{
  "n_layer": 15,
  "d_model": 96,
  "n_head": 3,
  "n_kv_head": 3,
  "head_dim": 32,
  "d_mlp": 384,
  "vocab_size": 512,
  "activation": "tanh_gelu",
  "norm": "layernorm",
  "norm_place": "pre",
  "norm_eps": 1e-06,
  "positions": "learned",
  "qk_norm": false,
  "attn_scale": 0.177,
  "bias": "all",
  "tie_embeddings": true,
  "parallel_block": false,
  "init": "normal",
  "init_std_qkv": 0.0237,
  "init_std_o": 0.00432,
  "init_std_up": 0.0237,
  "init_std_down": 0.00432,
  "optimizer": "soap_variant",
  "lr": 0.0051,
  "beta1": 0.95,
  "beta2": 0.95,
  "weight_decay": 0.086,
  "lr_head": 0.0103,
  "grad_clip": 0.5,
  "warmup_steps": 200,
  "schedule": "wsd",
  "decay_fraction": 0.701,
  "decay_shape": "linear",
  "final_lr_fraction": 0.05,
  "batch_tokens": 32768,
  "seq_len": 256,
  "doc_mask": true,
  "train_tokens": 121100000,
  "steps": 3696,
  "dataset": "wikipedia_en"
}
Each number is 500 + 50 x the weight over its row's rms, rounded and kept within 0 to 999. Layers, rows and columns count from 0. Numbers have three digits each. The size before them is the row's rms in percent of the matrix's.

# down: layer 10 MLP down (transposed), 384x96, rms 0.169, rows 299-367, columns 0-95
# up: layer 10 MLP up, 384x96, rms 0.168, rows 300-368, columns 0-95
down299 098:589348485450525474420486394510510444484516460513431447520450446601521388536566493547496538525549408494494630468440452488499480460448490492470437415491461460531453524477529493549515546466507525619524583574501565524479533481513471443460537503487417546506553470470461513508494471445485580469
up300 095:425460519536555423503434484494480442472614449497389479510468499484496551519544535519503645386531395468511542515506501485458539528569478487482578481485506548541558508499481564452584397496501517443551538502422555522474471511583553500477413554520537583532497520498554419546427523413542510452
down300 100:512562547486454539523600516533519495530488510533495485486441525476415455486469591540489479509504443564519512545464524483469550554452399542552434474483460524477397492464436462589528508600487474567510416445542405446588513528538396606557499515518472441562530570512452576502561508529428436409
up301 100:446519541571527539431471483522483550455506556424484528496517371426542558495445471540483483528508538457515534474417464513464602452514577497409446522511475480466530561410529451499517424541501424516503446596504516595475451516491513537574507443524436559458599581512482400453618569515533485522
down301 104:622492496542424501558472443504523413436514518437489432489527523561451404566558458489424536475400598489444601554490491488431342458501446531501500559418468506545478508485441467560476458423550422505496475518544495473495559485437533513535487498526602475545542476545517578457509474488519459473
up302 089:490491520584490565494407487390524523570483401583524496497541494464522475554594523491534531491503450462441513447473489511553522518548543429440539454484498519410532489474589577501432508496411580487443514460440440495492409476491429577610439484513580412486572503547555590433495520534521530533
down302 076:490475436495462415493563515586514510417428565517513443437490434509487595504403484504433503425513578566533451527492571485479468538524472525531492548637545528495479515560407379500548514528531429568598502547524532545501418496485511416529566506488428499470495447437414468543495471503455433493
up303 108:461522504525490544498570478523427405488516490538552510507506560465599591476518481490457470457597564516464492476548524537547450534398459524520481522466449519500441505505520557459522495430348558488534472418427469514570365487597506535523520454470589444525505418474537494537405489459492545407
down303 107:530571523510473489552353520557544489446525474571486506489427539555466487555549617478461586554468441424548536430422489449460470445503514488506593497474536471561517438517533525533516513462506474483440601489553501562499604511512458501438611485403588497507565537496467524448443546557508451560
up304 089:519427402438456516403481499479496498551495484490529456499559461524529494537527528478499559584472490449459525509490600433467580547565465454623493525465437474532522511413490455502425525461462486497482520525374529465454382526619501534537501415405537481423499435469428450470516458524556528427
down304 091:477480463455503539446337528521427483517509420492475550489429476584517471473500418459552499485505527508401529482480536457508445550452529486552496537503485472573461486586495450599579477557506434486522509451526466556576544580394459517439515600485503580413506430470551604504519522525428544521
up305 091:447485476570505489530520463502404506484416534450550464528595487615638538559582446513517530463537590515580551594582490440467525554368507516567525482366577510476469428524535498454504456513531547525450476537509527501475438499479551470469466403504500463466501529536493541519505432513528482527
down305 100:563506480463537447410441497423477462483483450483599539413562420462448493550466433540523535497543503485473403510501545502528499489510464457439450475513511602520489477435477611565388554477583466496474435451443463488482550550504461470604460560561535541412451574499410480501413539496524525549
up306 096:525516509556618415493525526407673453493488469558439449500569472426558523507519573533490490520540478514521471458515521535483395501601462506442456523424442487553458445582500494410490560499525515581552443465495471442454493530438464463499525490594448448516450523504448397495489498415518480519
down306 099:452492458514524415549478567564548428615485507398604532447461503557451493531533487465416500510498430582552525548485502604482414519434492432510507446477457562493505492534460432441492572506534525573528465412456509541570511578428448489486449403576491454468446476542438507493496491555471477418
up307 104:464485585568517503517539549479489471469493535506544534398497573518503566494494402522529497423401472504526470576588538462592513412526495596453504557520503518571472486453494527474518448470529500509560438451536561557498426513552599445480502480495510516394303472503502459472543538486429496510
down307 098:450516516487420441487488475393460516481460483539505539482514515423502562507558485590518439546477558465443493482539469534546526419476485543500497480499524531540560558488447452536450457513392558500524460487454417510587510460533478474498539517630438535530460609655514493402549433490553552603
up308 087:473476433412489567414547568546487495605482504448479524459453511375551496597573506556551507531602534531510458463548532554484481592533524454474553567511463524505541529477542500435498390479479488491439522460447513451344516543516512469525511583483497546572532538605513491457527529537568535517
down308 088:551498447505429528512443454550481487487505438486481520492517572536505511481366455442532411517423513502462512497495490496466540489546395568465524481448503491512436494579508535508579554580537461599581532511485544520556444460495553442548413468423419487476458486550395342531511510429546533559
up309 103:463402488444513452546473607527495468451512530358501458560545432407455488550447442598493561499526513503528467519593462500491487473515517510450499575493460441519534494377482521538475588547536474498626483463477579538486528542414472488519432474453400565448490535514466497461444548507518419526
down309 103:455445529543407429476464523459509513565534520517491572515519553534444518452558482470524460498510555528470562613476487422403467461407507463437484459460596432468571498513540539467447452450513544520481490480448494473494464583587417547435565395531507403431484408547471460503505547451436490586
up310 101:412499525574474461587449518474501562478522565500508452465393438494496402445468563454486513471509481485481437486452450446510449442561452580527494568449550551535501576516485412474498358548570469533487400629538510574518494469523534503525498566504487476474426530494546445531480491484501538372
down310 105:535474564457459394466480538523486440512531547558429579506573443551546532431500469434529540468555514499490498447458584541475448476535529535557446558447597460437535440533486554489472533408577528534606549516432519407476478562479500517573532494470584461468496488464392455494595549499434497584
up311 098:473576543472510486495568437495442578511501446533525513548468462497482399447518569450552612428627548501504428451555489408491491483503536576511472577463568409492548484470482572481482523502485591436535520492466462481527554486425559467545432512494504480462465499475514476503433433532447438660
down311 100:515419479486501478451516503535547397443469464555540589430449514521570523521419479517503488540471412556556563488603445517517488493501490451421476401475518555419387510474500487438528470491460421514497415511543499555621544493559489586565600497508443574422507525464428549515494538477544515468
up312 091:508491510543500529453558502536517530475548633479553522493580500474459350528453495570526494422571489465496562510559596485487459548584503464517461437402381425441492592464539578503443513488479493517436518487493445428561508536602460485522524510585555455482433518524500510548434499469561498536
down312 094:557529497428476462460523464498497456513464537413512473525365528557510499470562522478371460563477485554486476466538571476488588514475493486538517476565469451559548496625394426516547483430500544563589505465509492595499468468468590450574506469451492554578370473511488494504493477571459520449
up313 120:479567493532583532456445471500500472517418516395533478517528512511510598471523459570516487516570418469476509520504414504521517481532583468472597390503590461475440532456466458521459486479415496499434563560605461407449550545441473451518511556560489446464455432567517459518487473640468465457
down313 114:390477510555484475519459505584496512559546551550488490520470420540547560489452560552501514540428543474600502499562505476410422524618554476474561434481595492506501535487521605476550615439460482476542568549450505546540566540480522502592501509484493423498481425456509472450500590539445476404
up314 090:478490613498589436552481423483514497467596471434514483465513448465526441535585474506482551513460456477552540531495505451518560435501469488603498467600492477511415483529581443540522478402398391452467544442451508485444404485557455466509486435433551399522537489490456410516465451483543527486
down314 083:515481509481502559568476522473436537422452409455457464460542594510442569518479417532588390409532527498550455438486481589455475539404436469489561551444491518453548508443559534448475471526521472565515456534529524384565512516478515515457529523584470559560545587492516608475569526475452459489
up315 125:395461520430503555478562483500478514538446500479478464461579548456521550571503467579410513472539524464515457562570517552470486560506495565444635413450489562557448529521555482542469461592492478470504518419500469528551477480446421383513583514394498501494451488542565429521471457419555565516
down315 124:516490533358495602506595496457508483488510484535541516498527519474545532517481498530470513481539630518533522493561443482496512540408503569393612534450514579470443543587573418451544526537529499478421519491449543430491474487421471465518557537386551435475435528444522470562416464473542501518
up316 111:408537506484511484583391490526553515492483534520471489456558490530559498516533516500486527523518424478551411437472458404522435468552564501458531441545501386485500508436444459454527496440441507507555576416373474469547582517389407488539570490539540514448510498583460468449462424504521532589
down316 106:639565567488550416461476394556429499504427470549532468555441482558504471453499547500495472471572466501493498455556393422525593485564401492485516511446459583503474479520527491407512498581533501535560526449483549420495512508429514461602493473396430478426528546498444526432505511494482505472
up317 097:419460592489394498517562527460514475393408520443534483571493551459497511651510537530410472496503493504432549547480491562573442465452526472481484386582524517554425577500518551543507533448522479488527476568603442473469478508519542495505508540458532451450497446519496443413503530461416520423
down317 092:527471399554494519437470486529526522461501392495547520567518506470518589464478469488457525491569593510554478394463465559391497548482393574445568507475567435475495499501529485519436493562539522547435496591452581542547597491501427453537538512499550412510563555490454549586487485522463431558
up318 100:359508455593543402561484572530553488557436405541504561522512497510493512456565524518553520432451544530538502505497581473444525484569549494438487430504443545458462547488383504400468541533449524532577510485550467476455491390609482449578531481555558471436462499519464507513459529433451496503
down318 107:514476525536472561485457468511581469613523566452529448457526490534539501486472541407489403587634588541541497486550413440533500508483394559494491570508542497546550448471596493485485572506533472385546532538452465540459509604458510514486409455489544502587540442506569515502506479541519440485
up319 094:539432534520460566515456516448452494449546606469522587572500506498472437547540430412501509417532460510467565481558436562519519587476524548400518420424525469545510493502535476475518434492428480591484519542452492542472393604451409474465465413505480448517523502517501517551519558397593511480
down319 085:446553559442467452524546495424392450438464585520487550501428479509551344466457479501499441442491533479438437439419426474533451519412489436547441420485467469495516554506444470494565507415532514448600511515469477539438521458584459513486503557415503537449472504476513553491510504439428425454
up320 103:572392536553506525438490527453559599606535404535463424557429453492472423431455460439454401546511487560556494485540549522542477516583490471460436634532440455548479470450497453527548521532558520436556457456500543503497521481550517467504462541458507466506421496543581505417520492499465406512
down320 099:499500516426534484490547541509501450407568530489539489490516496570531501522547457524535592445402484521540503458524520601524465578374542469512540430521552452541394498436481600470543410447486514587427533568469507521455422480522501528440474396475440464462556539413455477472446525529510503399
up321 096:452492503468491404483577574502474558513478461527536522562503381410536549483547649522502469545522501521469508423551408568495482524492445464412607450462502499565585498437464496576492474474508563447554554418490483511556542458462460477435484561527471541511486483378465483532525504475509448404
down321 097:469482500567512503516478444484483464419428442420495499554494504558438496601527504432413474367393427479462488517482522532523445532573468578430500477504432494463480497520543469501503535455598475552518415483484586484464529609383505526483511472438521515437464527564549592521452526513468585561
up322 104:458448511481504533512557534459476499441467483426474480486506485475556514572597519458480541506518512499457508475525633608506534609518454412411517588467517451443603536533535572452469503527615513538487423454494597444500476411549471524574445481522481540454426577457469510539434440447470503538
down322 107:457578458440534477492489425595396543431465503477568485424528513590593495505580552456452462456498489529488541545493526421517508475595508512468572490494533477508560505541437555485487507617428538473455445548526518455496517447439472514382489440462487560588496504379488561547503556462481543576
up323 100:508467528589523448462480489508511512445495571523485521531514420451536559532617508544454570558521572574467489532447490387556526387545577475543507441515499546506525510597519453502437481453446550473522451577461458477412506514432504576514521485518401438410619489469471532494423496477592498484
down323 087:495522498430455644479501470494494461631510480539427530459506569464447493524509564510447520551533446478480410510537497485444520543459542489530584515471544572542491549503543513521426463602497544507368571474560468509532640460530538482486518512407451561566419511514521505522441420451542492459
up324 092:450502545604377498475487489587471449534471512439499559501430497551516653523519478520538537440488506542443526445516421499518453553479448430555500481499557475605427438578478432487555513475453434401526492450483474498613490516487399452420440491466469469526589473449494522444478511494543477509
down324 100:515546479422548529541488535411455533418560496531561507435484564496481451491448488437453539532580465512526470524564544564491550479412469584452441585408524541527492482401459501509412456464528507552430485557617489454506510520421514520540452536633536562523501493520522518413504478439405486439
up325 080:460547507460486528573493462540448457514574540536603487516513416567581535530478408490421475517464526534467528499527491459506427547544474487443453438525554517536490529462467459478429404577563441510472493533428625461421584451504571388410503504462562471501427454551448574528490568515492451471
down325 072:415454543539526448528485507534511474507483484546546462520510518536458539513461532559536438405620490538521495374453522560405500493551480505482441542427591548526559404464533531557421504567495508497505494545483368493557551583517561586492592560576583497527574523493569497544486511505476482450
up326 100:466467418537531472501560438479571454556523548531519476545513530536447590511466450462426491475487658547518503557513556546450523542475498509469516452475400451521486502446467478454559503586464483442573579507500532517547417501492558363458469520631440509435466488513563531450494445434517429444
down326 103:461511525546458498500497556516505552493532530540441417376500515462595452517479626521464499544508505531495535456391410399511523576508530490505438417558472529502520452437527451544483472580456423554524471446450518585541422535580541538513497438595499450462539451494463477521576597513444458531
up327 092:561521510504529456474547505526417526536433490590558520455553473481491430471431491491432444362574585441419558421554531544565563507488448483491496533539484471471458622593539510619529486460467487466551537546498497454549526536440540495523406450527506603486527514474514504469446515537591516559
down327 101:522506481479435537593533428487562522536547509513528538459541497539542587586434496502559503497518530522487461542545548530498428487529476469433453469501525549531537547479487557535574574468576570469582471545367488521546538440476547428566534573495584550599540502537536524364476466535550609547
up328 102:485554511618545616540468466540379531448478494451424548493578493501480541485496525608490461522485551494461462532476482462485397485513470407516435485568578529453532444446420488473468438484512491386436521527559510506498518506505468602539507555485493470514594540509577458366504500479516529436
down328 106:550528433534529485429565396548540482475496608438580484509498529509526563438489615416514583522457476563403509507510510447509550454463453587513464503472532484448550519553454509594515466532474495524442555471563409495459432545469429578572502473428554499420541540572416503482537442499483554506
up329 101:473625540528511530525455447478611553453412477477494421504471516537589581508524477531527572453532428545420631520545534442474467498497592589432537464509457541493496512451515513461453459395474512500583530520517546492501416537565532476455553459510470522426512573495534389520527513456468457446
down329 098:527428465498525487495498482500510455443555492554507576449558470515502596461462602448548406507515507468620355497505557596533627533561475518489486552503610433481457519462469466542466463469484546482491496538488536404476593451564537505561399533504476558484448469548433538536526493539496487534
up330 112:532444473522530513455399559448519552487468396580517558501464499514600476416574478467505529429485513518472497521598519456453448459509505482501508596534441525504510403608492533570523504581441517519481555424426549524467540447447540513445455537563579499406526443482482480488449630474449548514
down330 105:440464510503490488473575470543519536403428621523497494556545488489502519466485561601468474523471598504521508509495448585500520522447519598474475481450616394489444639448559489415520522496516499516544494584551480514490426574572522440558606464497521442502476489524546466442524417530524492474
up331 103:525535503527450423424481494550602582460515557483610514503571414643545481443497474543504521534471525454427484524517431553530484552444532533443502460544485494490508533571505430514501485436457646431546512544510472480539536516565468522476566487543413431456531499407500492516542535599471581501
down331 100:519428518466462531563566495463460445444525498504452558547401435506481541403441510524512469556523434610521585502561501545427567463581474505570532548464472473454517526425484519511420512523487505503424596513465470523541514434510544569441471478520558489527471529553519481542539606476655403497
up332 091:527522584501492561475479455600489542481449607388497470437468442475584513549445478553572552501541508458456503504483494475548488396456487488511552532582533438549424462459518440524536578481381419488417588425471463474492560545462475492438450521493505444518518554572479574526467494550408538473
down332 096:489438495555587491453527439453440475553502467606498462491521505449469644479536474461432469584474438539508392534409483503426535494517467544505425507371464488460525509418492541415525534546476496625493516515548536512545456504534460577427453483517442551511604466501468492529494432547521494551
up333 103:480433512573527524472567525492447537484571502431465490565539549502605448444454517487446518515466400564519530529487497507433499525558473457488470561498539533562544548488505470530572454512505407553596469492650487420461489581411548527432471480465484567463459520493501530535432362508497411444
down333 090:490504517492510547527529527473565475515503610501549445451476493464491455452589604552504422430584608445502486491591520435555531521544495505515471540518532445542513499507446564525398388489541542484518611526506453457510494484582497530462521431534540513559605473514444368448558560494553518543
up334 096:492495489492491567456579494435425518478536508494452497517411426495470455498569635514521576538469527452514484512455465420610514596452558397441479451511466473589516510555458479495542604507625548423470475438484444473523492381495515477514431473483510390513480474504504459537523537531438513479
down334 090:488522455490525498550488588383514448432521410536534500509470482456443599532523432407481433462421445548560470543475471512552567451535491446480509474535543620578537487450519532638463542475536499460491452496430478489538524488534499568508388499541463495423492538545481527425485478526594485597
up335 100:513594552438489524529519497509468495478502533434479473481483425508601503473574417548413521497488524521527473453374618469452516548481528482424495545497502536576555493464593439532571522511503502499527565494470488426536480487546454505473500565484429636444461545571450482538403529469440469374
down335 105:466521480536546526514541536555565555516450506557465476569493493517525424540446392504588452540528484509475492554489426523474531475476576512618504468452415399483516582471445597517506547547487462559460500472550483469426510459544509498655499463547461409515525477442587563499578510523610474518
up336 094:476456540546564484430563456452506501461537504542502573490515522500490527524608466549443472444491577472489401412470554581490451555504557473540489491505567490494540595572521450586518528508444478523592586461492549510500468497558547412548532528491557441510415515337403468526508436469479472449
down336 096:602502448499445553540458479577492514546560549536542446563498480467537576616473505441502542616446483452548577535528432494389512472538499452487492481456585453454567504466496561488451561431510512451501566510503540501505471470452534513482515530513473555596479382550617489509537493532631510503
up337 102:455524567540473547441505384407493583507523558590510506549510557461572454500582424446533592453540514469534561457580448544532404535471509505485485499503583483487486456530592402506545557475545465498457479465454518565521631436439474483550415474515503477486585462513543510483428439479483505543
down337 108:490415564585470363472535494472543481457430551461534502450437461560457558558389574536442454467480496513529474419480528551470568535463514488405510498463524505472542561432496436435537516458399475486484431448543479508517520474577507427413556477511436507438487501526487553469484488369470487415
up338 097:510567451575514478478419467477447615535491551569511493553385501479632475508464444594507502451460495433456503569520513608441377492407479498524454498550558578433442492458534532534483481505466593543532429494476474452462540453528437443485501434485498476521469465487475505543454391503468459500
down338 098:483515389472563543538480448589518523555489458438522449460534463546413607555396510433562454542470492394566533458510494469499490509548405553453512499460558450523477513420547384500521505423527430477546454512503532482418522538443582492458468461562524520522483462603590449513542468493528491450
up339 101:479502477490517501577375608626570559532500475545495561438393434517462589467552507494441549488507552487471487517521506471445542517479466473448500439513491436504425539455515591416474570505482552539544526482574530481476520559534347452482488516488498485543430601500433517511533494407507550506
down339 096:507467542534527458427497431429510497518498483497435535528518486565563438525573542539460537483360492496470413557472487465443465510504531509410417475534587500495329475511468479509534512442595484460430511586487576591485555437440525488454472486589494428509467427521556518493445510437555476508
up340 091:497538524538438497460482520530474595486493466505486453503570421466527499481513500542561529464449556413495422500523554550489474486508515399542615528499565526581611490450504474504475441492488563549440509489471471444453553526433511502504372572531498460517437491591642523549490469610609531511
down340 092:539472503513618530522471451588559536458569490511545450580490476433573561530488493558542437576484440464434502509518543444449593550478659468487482560481534587571520440475513529495464505527513475569526459610558545530467475466521523443509524500600521539568509450471416578468493430535453502476
up341 101:422534436455516560485492472482496554564460532441423554543538446564522461554541529454504506462528487469540593509479486394526455456502609487428454452529490596548453497552514506507502418415538431502490541535485554542494533518472537484539530456563475431502518391526642472570557441488412415438
down341 097:500518512527454434540538508381531525482524479510506480489506350444551535513447524489514493501543581548547488582522539420440445561494539556457477553471494381426406583484554521445495530408509535420453473458518501472503526542474542541479555477594534478471477429503406459432476457552624520492
up342 102:414478456644508438504484557416500521520485576488475514587571574491467578455396441567583527514565492500509566408578458487526489484471500467535443463505552542546549546462491494530595416433498535467479453529436555461492474506416495556457539505432561402473536468559540565465468524489548506472
down342 115:497490511544559488415470440611472516472516531474526521523518584429520553477496574602469579517433426414488444491479499509521571398398518532482482396461512547444471479519486469524387565537406455429508534501401431436459481510507570518483543500447607476475491520454525513466553510521517577471
up343 100:407423556556521503507458489516505531550478515452483579522562531454420611506443510403475543526497443519382578538569525445436563470518465499532582432506545535497414598402508484491530535476427552533512409505494506439539456498551534509536530440453536456517494384563510498515529570439483438484
down343 097:530491432613467444392475484420474527488617583466458456586496542489434525431492555555525520526484535507575391506465456556473551450429464473519478561514520494444536520484414554506438530479535475509414470560498414421500512445474445583551551530482517561429560474521408495553487564492468457514
up344 094:477481532486533586421542498497548426490446588567424464472488469535459509535463458517482489481562547508489550397504523523519543531517435527551603431484477463542417497644571442391555499446522497522561547514491508471455488478392524502545541430513512477470549508457469567383418409525447511472
down344 108:564488440527470424431534456460485512484457475498471419527409542482425586495565519554501452503529412487474441421529524465538577500549524476493561574450562473370441495645474436462449479577555458507563538489444535497478577555496448478489524609549529497468479448418552548538470500482511556516
up345 109:480434537446613434457467425487517528478500478453482492510496493486590498401484451583460456468540544460511402479449565449547524442458459475497455438576511500564465554478440565553478436449387557507593451455502491580389530398553510506542520424538480497463511452476495484575464448521536431451
down345 108:564525566617480560514581402506468541520520517619492583518529451508606519536461565470551504472463492450513526570510477475470507501478516474429521446422493590497555461532473524445498635576452472502421500500467448454538478454561409533602471492470582530517526558493499557423520563497525556538
up346 106:487505512544493501558504540467462570485588459486511522465568485506460477481465502521511429514557581465375516536524501493389454438476498465536468532567517423491500465534444467406496482554511534423462494440591501509576472480494508476481405504594490478479580575452640493451398546424451421417
down346 103:424519471549535496410596387446450398508540453517508521479503521548561470436522498574525526521474517424441457534587449530433504423483399465459437464532405459481484478516474488362459483534520548532508423572588460419481547526496482493509532532432485488525511504525487553547379481494478517423
up347 094:455516454513552480444513471485478539506575555586558484459464491487570509469499571508487545518556462452417500397408496573493482495547593445521449515476542458485521435405486486548517544425425426555572486438489612499481539482397544490537472449502502483480504430490441525585375511614517542457
down347 091:497457493561554453516567501430428462520455387504527474513508474522418693445542574483558486487485520544538474484484513586485592533555539502545477518512557505512601543440512559606493473548488511476488507488555448488571491563508497460484508474496515471481585526544522543561473440495531416644
up348 095:478572562586546476448502550503582447553493399504532548468527505469424489458635477478491446548501521434517502518485570549474424507540441436487455471480447472564513433561471513452572535505545563551614421585391430486525449512522520501426518503445537522430530461591545519476469513484572507434
down348 100:595418443479447518558504429526436512505502408645482443471523405525570533533425489591531523425479445505474512517475424430512460421456510479447468438556507509468532542517449528457458468458388448436561494479481518515558472525519486525533462545516497488518536549448503603565584536404509475429
up349 106:515519526446511474577339575431438564528567481477517598575472596441481506560499477540470546474475559420468519482469499545581500555512540554473417442563518490537579506521565476510481480439486614509490449447487499480553433525485429546443420461410457435499519529553488500489445490592505459496
down349 099:539493532443527431483468483560477497554546552564515438394490437452491395439585427594495606425502457476490535535522495526427581409439499565473509453538568500478465487429514558419494474474556530472449483516458441533493506477594499447438522474523508472454553367419543543496463482427542486516
up350 090:551544487522500460478525410513462517476470517519553539505498505466552516531562416460406476431525574440489412518513454568499460553549605470482582562422594463598582438514479511473525499442453557426385495516424507564525497496512466460531554466571604444417542530551479530515521412557480497496
down350 093:501530489489489479535520480523365510517566547525545592523497499478493489544512576482464486488418523489481597515483446424454468418393475484453456509560445457482481467511560535438494573531552496527547452538644520562473416479484544488409555437401486551523633520549489441441458492459465540444
up351 103:502506499560517539553527494506514467523422462517540659552460563551472549563562483530476498372422462553431549491526553456563475500371491522463473517532462510440507476493497439465502551452448597487475452512448511523556473478494488467492602459386574449430511504558548510399490557495567517563
down351 103:430489471586479493503510477555497511492503532477575352481490431434468451526536426447468533565471464558474452490359502512528378499512572562594552485426424449516441466430481503539489450526484505505559537514460555367497570539483467515534410444548492440429487483540538445499548496492494518466
up352 101:455518441451530475498477578465506507548505612466538457433499544454576495485442472549423551416497510386571471524491498474550591502578502543390484577423489446424509431475565458516467423528508484578409478467489517492497450487522394498509529426517529535552524594520550484461538495550546568584
down352 099:452550445459546520407514452511461504496578529568502481480573576484523529471491512349563468501477460531472580539484489450452415430437425444513515586499498419456462495455545528539481520418500536441474515479446465532553504427464685483495524457458547492439484466407558476584513525518519494500
up353 098:468442609476507517512545581540513500478517601505437489467442517458418490504524402386587546458573581541484543534512552475500527470549433502497562503498527484427508534484436426539370513573494555463433544475499565499526445447526416496452462465472568494428487488538532514422514592419521529569
down353 087:493547509555682546564447486421464562516455554456539441545535457432464475443443547402593522461494489518528479596373467436546464490609546503504471524492474492587567413522486557494577495478575438520484507550535443534508525533472555552535477537484496451517471472513526516558504500536471517570
up354 106:524470567576496537516483466492548570490560430614533450411573496458554552490495540466437451443532538531512554529493537502515470537516428424456506536440534453466612512506554508523574516459415502459421455494536436567512528473379544449452552531512454501572477446522576501465392547463549505390
down354 100:481491539522519449412492471576485486427490529388497513568517465464520556498499465642514509569567477517605562452507430518491550531500565543476544555485578432460475514547519395522510458598504582473557473511449491479386469453559459479436467446586568535566512474568495537491519480515543491599
up355 096:526484553534480473462507506455512517425513548419557589539446450426557454503502449533440505417448507491698447490563421534516563471414486478480485432532446507442533412564516447445509480405480534456576484460463562522512527478520603503462502551498481464470530571543615493512530529537492538504
down355 093:506424445451534563545542476471430340529558496525558501444517500520520396632475544483538493535501418447443555515487589481508426463442498575520560537470414508421507567466477498477479576525555521559476572428475385456444500546453467464467515553515531520499468483541433547456494533497523572490
up356 087:449395467436588455529445468440502487447527518551467512481571499536484445580613483594565548401505501445464515528573548526604465525602572503514477453529538502611417516544432507451552531433449471573528503472500467504514527505523545529528541522523447570499457454489513499458557441489487425394
down356 087:503558560483541457455537426522471507461534452477510525512385499498595448463416400492562539596528457484462462377523491472380581553494532450562502471483530542541561443530556539486460516557520515572508502543578484529542502423532502508459530420469460427580559548568536394503543471554486544508
up357 110:527518465488475445567603503481458488557539441470463456673472479470532454508554519461487554562528456502513474571570467513578484512502452477559450547487457411467482480508474509542507446474465594486621465567416507514350482483441494547564565426434543475530549504550502518459454485497541486587
down357 117:507554576505510492450557479438479550507548495502504453499541489431442508452401450540492486464477552517445523501465463494413444438565516547400520475503537412517491533518525394558520597381490461483479478513565544519499570496609539392486551559615500518403520474588569428486528438476516479522
up358 105:462503545445472499600571468478590504449506396387570584443501533528443531441476442423455466480468495515493477523510578548457468495556474533529526539613541474472460510542493467511522499470575447452519409540512614507495572515538396441511480486463442552471474549516612432392522492515499524544
down358 105:411493509513453508475427458525377462541541540496430450450500529469636514595515509594497560438537572468558452523494419506534509488520579575406523454443481484467479522581487518416454535547408545520465579454447476557449467593416480491528507423500512433499511460514464513538507560533448463483
up359 102:487448499462448465471540558564508464450553413465452527458527395541515522613543459482541546430565500425525475547462473524508497664589420448457499498550505516539565466545532440583540439463557492573524544491435494513482487547431461501418565507516489505546545605551440508560544454516440526505
down359 110:546518561506452545515559440497445525491454520456477505522523478433407473487526555599581530484561545532503493505398515505455474538500436411440458509566557651435511477532488497512474543548527433524496468554463476496513492503546476490619477545418535353528571535448456522572535463474587448436
up360 107:509483408503420459561637386542536442529485539394438505520494478465515580493482500555509549448491438535460435502528518536542531496432445534441506565555558499514516442432449415535526416524400466472487549523510425459466583641475528470505537443502505570472511502518459547464459448511468480432
down360 108:509622498543497508522572536568506408505495474549457477464569546499572499550530416482432575606454553556494491436482513459513457528566531499547516601536497497439514555518473553501389523521495496470484436448485480579493461470492427470486531421492563487426407487487591468503614522605549441542
up361 096:418524500482529454458539486592538455485454444475469458497578483567531529540496582457533569505497502514479528602551543535474505450511425602472421502507488498534447383527501562507503496533469538462609436392421564522602429538459462447539474520478431480454514461475468460621416545507449455512
down361 096:501504513522488466477467675505534544582513461550472544565462523516502425493506435565419523608489506493537496405540428565543464519489474475557530475453539534518590502498492550500522499464533426510488555476597470496572499512543446521499524574444489553564517500394568484468519509349475425420
up362 104:575376544507402470457501488492531472539565541560504435480543437543503524496516580442502491523497551452462586519459561565535475480502461442472474454505474369436560495518491522422435511530537517545464643527553507476488434545409481472441459489502522580450493530436596539606524512526443563497
down362 110:504577530521505470517558531459493492481410559466443404469521563460484491528529590479494519485430467489511564585411537467525476514516565581432553465446526550478474511428505408516441596463476515417431463416551490588478398509473497461538466421465473527494594448586407550513493430519568488530
up363 092:421470516534454516498472472517657542467490635482478525489500465574509451502519496509444530474515487544572395576519488427421395518521475526546490541513484385570542453453541441543497561481547486595464497494518538538455439479488615472461491521471528425560481489513470473534502487616572459447
down363 091:549630490533528478434506500516433531551586446497423496460498565497501475477544438475512547563559534522461405515419584506499502602531547469455427545469516437437526447471447416468555521506558513546479436512480477500590503421599452445553528521518458500489568429453477533558582572421436522541
up364 090:497438450451486579486469399525459523472473590577542387523392522587506433564497499496525482440498609496555515552521590503542541421456544442524560455540548479475434524472537430506417476489480525510586528453553516560504475496417469519539500518581508510409429510555506585460439422491510546490
down364 095:498527448499467530550517604532584457431450424550473561420526459501551510527517467500573536541448440468468580480403521548520544518501386454474506515524527553521476383417495498551560584578538445439425413503530498452468465475508537569453466526425558499412454554499440512592555519460476515530
up365 105:471592384514406501520524446508584506559507514403615555538499530501574535540500536520501474484479535436507521492492572581471537491508513516489479437492528562349413487567526558515365505529545496380463496494477444541501519500543471532519472479544434494505477468556497487479390593488435503482
down365 113:482462541443549510517471524492474564462450549483418501528553482408487376516529492581533568519462431492458502501572520482614483535507478578515432491527461507542486575473480540444536460455444549522479572483418474475381336456498610584479511482448543473508469500543438567479499470557557529507
up366 106:440539532514511538469561512560453411533558559569476578495505509472545599518518633550503556426427458509395412473475474550474557481606530531523556636498529456412493507443459465495513475430442487410473568444449480457495531516503485483526477436536534513518459520464476523571440475532477526595
down366 101:481505445572465481444389553524439536495548445493457522417577507552483587482404494501468569483551533522499545530489548518559502548438446441561458510550480570546561485540449539584618410480492501520482418587462517518595538547527482433519474539483428503440491477466493581456463502466381430509
up367 090:501473445524579431526517494400478552522461482578550508452566427538572496405515453520491556492517450520553569451450530530471533550502649432372452571427461579456531541470484480461518512513551557459588446445503473489480530513571502474558521459489467517373487535555555428520505470470553464484
down367 092:513486474522416539557393428484494436493472535485462514506567593445423498462523525488512398536523501514502399446432505416458560475496560671577519522532550491548546451482561518461470546476488455562435579424486530484538517536553574583525507557531528575440514497478448510457465549495586491513
up368 104:497489486500509526488553573442506376508494414502540534535523514489505511455509466441440449515539484450546531501537591448528471601545503458519491475489471535546482456498513404572516426498409526507441408497569438598543549442513511516385448510502421549404417566420488531385547511550493555459